Each number is 500 + 50 x the weight over its row's rms, rounded and kept within 0 to 999. Layers, rows and columns count from 0. Numbers have three digits each. The size before them is the row's rms in percent of the matrix's.

# v: layer 5 attention value, 128x320, rms 0.0809, rows 65-102, columns 160-239
# o: layer 5 attention output (transposed), 128x320, rms 0.172, rows 65-102, columns 160-239
v65 076:375456439429495458516494557511577520479446578454509500429466512514405520539470481447562446415471436554443453464481530558552468495476453483518515476534587543539570466506484497496549462470577487493552522473489545516521544432514519439546528498
o65 075:576563512534502487525566429543583504514560362564454512484456479482506527369527497431338501508531594503461519485451471469520563436542382480489444574567482521481515491486550563518531546544453528477406550600449576527387448504491546537506520464
v66 077:547512515519518513461485441442536512500406549567453457453584504661440584497500500567493483590472509527458480510472465395437429564630534502468530513537535389486526478479513514502546425597509456532451458520507468531533482573534482491457449519
o66 077:424477532510439516452519414528438580450551469458482514485505522500494487394499563445487546467502514569535543521536570616494508459490622495612430490490484536548438548533449444587499585559524577504584497423449468451499471512525561516549451521
v67 079:539636446428495546470500530547471462580510512444466475536428444484459413612585441473553502512470445457416445528536600557490554517504504510570479538505553466408541497471410511409493541566506494510471588424477515497483479582470478500407491495
o67 081:404463554524542401496540481588516550466500577411465452488496566480522507406515484537494433480528400532492531471493586560506475564522576429499494433468417463543398531538488480530466526474515541472523492564566482469545474430520499394535538513
v68 079:565577526497604496514468446490518489456563462526403467492465530458514453447448452476604523551417484491500600565483467546502486509565486479635546520486511532434494517428476470464553436458443494512473512467552534560503445445476592451499477433
o68 084:495415421485458555460520471431516503576481482559543505592595558524504520454498493565414498503558557530471369451591495474585524445453482605371499490500548477577552571505537584487529564595552449539565592492448481456515458449487465594485465577
v69 079:507450494443384509507467607424524492428486445479453478493522450510451517565535503491454572510532426479545531480457434504478507453480514535547521430479489534657539539546480454447551418470470548483546508622546516500436511504547598501538563479
o69 080:483444441457522479457470415523508511557525576559503547378517447573462479536568536557449443496464551457491565546481479509464532535423498482482486560529448566440545497491567524536465538487512498539539525496462465489508513515469517605565466532
v70 076:556447483511468543570503528417505565434524546525491501559520508399483455553472581476539472450505480527537600563546564400507525606489502478496505501505516412541415550442493501449547422384569539491475530513494587608550477429496523544470494486
o70 077:506426493540484506421523512462486500581488504544503397498481479536577529519555531563515497539514429453488358489564532581518568501552506492526475533497467453386617480593488516543478514443416501470451500462483459446366506632551477530620468394
v71 079:483481503539523518529432404554480540495449520476477568489546491494455464579465506441450561488455547426520472519615432514575548498430537472455486598455521442471560562536476550524539554385500425588547451462446621457450486495528415529537552548
o71 078:493501497575466406468529529500538461543519467499597445572499446555494534562458527469516468494574462439409475564486544430500461509553478503500592430479522464474536460503494423559519406439529537404451562538500417583485493471522544488504499525
v72 075:451532466600499375529490418457522533510565583480493444610514480538548447510532498494555442450402535535489463485463489565503565535630492496532504471417529488493461531516593551527392502470456497549459563440496566501529528458507550474614519385
o72 077:484446565456440457477501540491531509472400449560563528407467531488495506549527515569575527559566491447467593487465445496566427477414491355459530515448392527471560471454514489538524593486469445530490491590612564473552537481490575382472512567
v73 077:458506558504492454612502469516459531460462503555379575552498530530485461512569499519493592430534450540535539561461467514533490489382525545460483506520458445517480574496504531456523626467550483532456480454543510435487539408405457549555429488
o73 078:523420501490470551500413540450522558460522527394579475579489544539500469522448471623406467570369461483524480470457567435546486477534427446478560477553529514400508412526449524487430478622536415523483488504449496513532439487552501465459530445
v74 076:590496441519541512484576459528496489555581529519496554523544551506393517546449504532399527430554407437412464504547472504571484522504396476446477430453608504500489427607437458394450488458498580595489439581441523558436534531537440437517415487
o74 077:454465476549482463482435434548532540481467551488550433569450481488475639434522515535564497500563508520409512492466505504584466527562479457514485602531466539479489457535501495502398533536596538391500467474507487486456462485488559557489461443
v75 080:514567515495409419458456589488456553538561481494532494458540578517505443439519582488517439494563539590513475513473537400459487553464567498492556533425457461508476568498502483407489446413497591476502483557576485469514490483490534512355586475
o75 077:525482559464551485540377500522501485465537422467458552460566442464490524549441450561568506471521520486489517561509417536516406487467540484503437538523520508376537509450607546564437495502389439521470463547523422500431395526506519472567416477
v76 077:488441430457419516507555452488578406568436412393497513486443530485526550407514535408537427455479543582506453501461528440544544499516495382429509447468582428420564489500481581496505559465541542452495482492499542402558412515467520472437428450
o76 077:565550521473553521462486540533428462591499501504511513475590498517524480518506434458451536494538457422510506560594537441470470518416518483467457531600374429523565558555502455586475337499433488502486488509575564508431567464577553502488488523
v77 078:439538435512514519555513437472493528551520543511562535477536527582572460508470396505466520555434498418494495521497521528502421487454435484493483470537437410496452483445414513533534523583434424445440595589455487431520507588489458516411484494
o77 082:645582633444436458501518479597523517546544534499451429617415546455452477497401476487584519466509498536475533378459429554435629554544405465485444490448462549461549508516543560457518544562482528473465430499528543565474459471551533493508487459
v78 078:570493518496434546508431521509479450504459433568525458560511503515534423489510458568414519466372466493459478491544484553516478538462502540574524468469562492449498543471521563455541519437540513526643473405429491552397528529501529458548379489
o78 078:504505458491646464497552502567544459477479467466428507420560543566427485495478595484533521566547442512517529539436533484507519522523436493588510490436468526544583466550466456474532536529450491471429498548513376591441523465467463521460571528
v79 079:467530681565575497490493485507415503628440530551524461585496510498541519465443503440515559592479484530529453509498466507491524512517502452512559496465545504517439516517576442413477521574475523568414545505547545460568630583430548526480582513
o79 081:533504438404553560455484481542454484353505521526490493502469473508503450413533515470364438481479433458573493457499555504519537571585393499464437547570521569515517484516535588538530487469501457439566448404570531489510467535494462503438527492
v80 074:411504554444532613518450412471470520496539583565524426577511571524494647523533496607595498431561526505535464496513548496494474467501514500455400613547498475489557447509514539388542623418496506475465492430473494451478565535532536446496502416
o80 075:521438496521565385462511493525501468474506395519487434492567501593516449467506511443432472493449542470426588494526567535564408496475629508507474485487573534491526578490447571557471486508461552474428503498370541557531434514535505446524509497
v81 072:499525443560513459479493557534477586555534479483474544490492470507474521603538536509486523449497468565467553459510515520519569422607514626471557474450374510479587517466475551545495487492563447496528568531523495443461461514550499499557563508
o81 072:453517578490471488532525485536508435429433515454575500476406539468441479410513457522564437597450493519574552479470423492543496524513423511413473421557648451588499535528589445436544424515468501591472492501407466492527538507452600429460520501
v82 079:477483433529617474400548481549440402480483443439475486424480436555578544585509549536457454484477485454461572520524529582470488635457491543459460456455427540522422485385510547598536542498500411526429600537519520461497426509494430501578508554
o82 083:459547506487442541546558449477463495501485506495451470464566470493459548503483376404529479464534523545510500450456475420493492515573495529498524542603427499400507540631399531473473544504479494539506472463465423530608412402566531476485545444
v83 074:465472524473527428517527515523469456520560462478453496487365555524499473496495543426488443491555465495548452553529465416527428511432533564437555475509473423539569540453531469513526558555523528472438531438518500483489543621582454642573469516
o83 082:550525472529444553429503506484532471439466551522421513461574453411447490508475459470443512596486543502444571525491514519519500496518365580548462477458561516531450440483458434523474460539590448518499476482532548513385494497425484424435556420
v84 082:491540487554453440469534489408509488512525555471459399450432573529491568483466449400472488605486467507545487513403585418512471580467493471593410494493583559513486487538483560555532396507526533434445535507535499500465471457500565403545551470
o84 084:501438472479558506580488441508532524520524489497496498520591360440451549529608436566501483498476488529458473465456600498476525489544452490465544515512378485460497487526536505509509506445522474407557462526411468481542468533463501521505467534
v85 075:544483471414421515436420488527512473538512452522498545413545543457503461575539459552519505527573497509472511567510479489573520518494506508457499563506509416487535486495530513527537524541402493475556516497479562474504529513533478487572490485
o85 075:496525536529462514537523478479484478473482456555500456466458526480564501498540490448469432471602537463524490515534584514473522424492520571572512449484453601476519615506448390560524470569576523568470477525636500520495468404520524485508575489
v86 075:492421509417464528450605438449552536513495514564551478504489437474473418600424548470420503466520491495532443459477594440417512482483489504505556556490429505505550496513575509480528458474514487504521559516485532522542524526482494453572565504
o86 077:497466513584495499491372588557504463469485460462424523540397547467475499384610481502482508515503467473493617534466524428487564486491520522488480462448592566478530565506481543557429410527554586516550451479392490429585558435487459530429423487
v87 077:443539523467474545495497601530539406532428439501448451554530500458483446529501467585535506531489527500422520529530420448551550554559493459440587520492516470456563501512564518435555526378504512473488496622557489339580457483516507430493513435
o87 078:602556497540562453489498605523439522437606406494510438486485535444473552512527506504486497463505489462575434471522556562496455513509472551455611473535482454580437465514529549571439504506467519483473481475515501512461493528465502445456531506
v88 076:550439569478560410502524492538410492488464576505504423552510515449547464527529423437491581558504489506527486457441529554592486531488519525480492425438539591524440436553455456422549552462468505565508482503406513468522438548529517438504512443
o88 077:550570445492473477486443545515572473441416463500484513467455548452486477433509550448516570419527574504516539449574500474495519524464431442495523576556479458604488530496505462429467470478493509566477498524537552478460508516495428564541407568
v89 077:521547441517484429576642542459532465468567529483442469472568555495529549508362496532462472452491411436513394607539502504405495561459540465544515551599455590547518500485439497575436537485470457529488400445492447472491465549598443530474587473
o89 073:493411543528486540514479397519540497477465423507496558518575515504504543538508532538469571576536454489472549455473500475509470430572613531491584513527426496483524513603485495415488403454462496477474568507381626516524527528494479381426487451
v90 074:505577417522478463459478502432454558501503482463433494560559472518522501486470467582558417529494527595570442525496503465583427418518530489359461519474565598499357443575559480445429439474412552466461540533568416444559484541523529461423524432
o90 072:543510460515494523458440408442478441451455491571469491388435521480537489493561499543502529483513400565446530415440531507479461554453570514463510546489490507558596524462518553528515542465506495558547459539390490504406563543513430442598461478
v91 078:587522446452468461562531474613540449463439531438559450604460507447538483452463441424493487598507510406455464564540542428505432459497518565573509545496475449522488520519487443464522523498546499515417645549469490470491424505477535526571529516
o91 077:485558579588533600487518521424524590528513461533535560511525486447429468543471468495457514463424504557520435431452477522556562406480466487511510485562537479589486507572521513611565439502473416430553443404564516541504549431479508423506458467
v92 077:533525496555477514541520528462503571518514489489658532371491535520553492400544471578526452496442539542471509543547456573506554492471478506430587427487463526512467488531554396461530352520468558449519506508447491570401497531519499475426441612
o92 079:392448525504585587537497532441470478491451460501414548627515520433459553526509462436522430494569486415522457499529457415463470501589554532517494552558450497487516547548468492426435554520485479566447521586534443465453492464537648482507550427
v93 076:430523470452439431396499509469535467458498459555517577455455586511471453539495505621441517469545500503519500624510480559492476538365443515480539501515518507592483440505483421423447418500479541528424532554415433589549621483488522476396537488
o93 079:496483465484499512558557546484510473516497502465524471541483565596421498496583433560484522515471507477566497579489405457475618498528427514450467433440471482387600554447496452449459498506454501508486495456538541542553496527539523502553471445
v94 075:493579524546487513538452488492474465433529562506489513475534449533525508531441548465527523486543570561447442420460527536581557572441569440422530419472499465416489474546466431590422434495442516528485503556542488426602533507581523435516513539
o94 079:522392418525533497487507427487528475564509377544520534450485436567462485509541445523514454519558504427522472497468530529448527501462600550518494445509437541454535525424446467408573487509520519461431461546481492548436423536508441549502517588
v95 079:479469521438457483545536499538445558496541471518550526546549408501495466569511439446557534470471531420480534504504457536509457466541374601462468555502448488454537489508536470489504471615538537519542439430427459574482508531522500519619468471
o95 082:543409566510598505508507489429589544544465548535550512543497590403538504445520582463485574540528429479452458468491510568510523518524432446654463462520491490533434574426406579531506513558489438448532564575487470468498528481519494520542536532
v96 078:469562463503549531523554478493541503477481548486455522406429399416501530521492529512400466605495550502530495416459505494511439477530400455496526566514524484433438565486457492490562404494511564515532467405462473530509557601503416595442545465
o96 077:570515405458573480512506506509470617607449559548473511438476620562578457506493457444526482456516534481501597469525446523449506520570438478472517469522493543467539406438462478532484506454492534493514473599501423521509475395471509524516469518
v97 077:477459457522458435515437499477508500416515462576573468539433345551444477550444549523509568447475411506428416528430521389508460480428545484535534501547489563444555494465498434458603506554574400429463454532535548468580529534526534472457580513
o97 076:491545509459472494401471429572460528558563534525481442531574511448489583476679489534471479548495495460554530592491562579417534530448473488538514504554527491524498490436563580499462410497454484548549479460463359545624481530438470520545506495
v98 077:548509511527379499521562495531462608488576556490371472500480565528477586563499477520457484456496563550482565498488479514505493507509467419431404519624505499511494442524483454494495579462566496476471487459441409458523438492475591580482468454
o98 078:482508469477504505473491420535530512491400478516477550568480572493487451503447483467508458504547473367454439430535442521558416482546504578591527406462468569411514485505509518549400385607508565439467545532517546442518530489493507550469404537
v99 077:518512437482501507501499523536447479477527518598613605457466463394511559481428489475579491504505547479555476585489452522438470537456457472534532520530543514435495495472440553439579584483503427509488560609551453463477544559482456399459567500
o99 078:582524671458531499541526444546469443524473434451467492537560506485493498480533455479529474538512432556449553471518487571448503503486419472422439443418394427500522502478434562500449430507542485490570607489553459444572461523499455551530506491
v100 083:565562488527542403472477564594523502528450439512527460541544527534600547459432511444552560533522490455481478560509523499462432513447561546551595575522523589479570391466544532512506603427524515496442539418466523474339498492553572564531486446
o100 084:448508490466511483539529469493518528405474525567448548511496465479454465567455549458558568528498508538515472408545434479544376491520447526486487455600559466464553524534497412444534438452536433528425441534494447550506472485545405510609441500
v101 081:628386594395538545514456506515475519488443528462544495436485490548487450568554469474545490529480514457494533546420472499435481500510376603451508580519503484511466496572468417465520584481535550525453567466578500497569530492443471472524500458
o101 079:421547505419526503606571503528541577553493506517516567613471515454573454583407516495395516518442508478594516490386493541500551453431554510575525496487551488425495543499484574450497448525509547496513376485435511438519530506586516508547460505
v102 076:437519444505542475462555486332562562508569571457546469539494460483572501571563460498536486486441574577546445369506414498504545467490502442522544476538508513505479519503411587568521422462640554453576581490494460554449479474517546527456588460
o102 076:456422421456568555549484543565501470559464425457383453479506478549469498490517486427394531538459439516382551477418561504472497527402632424505481469435470471538535466455560460481501449473388412536489480503572495471471476458465440564572472450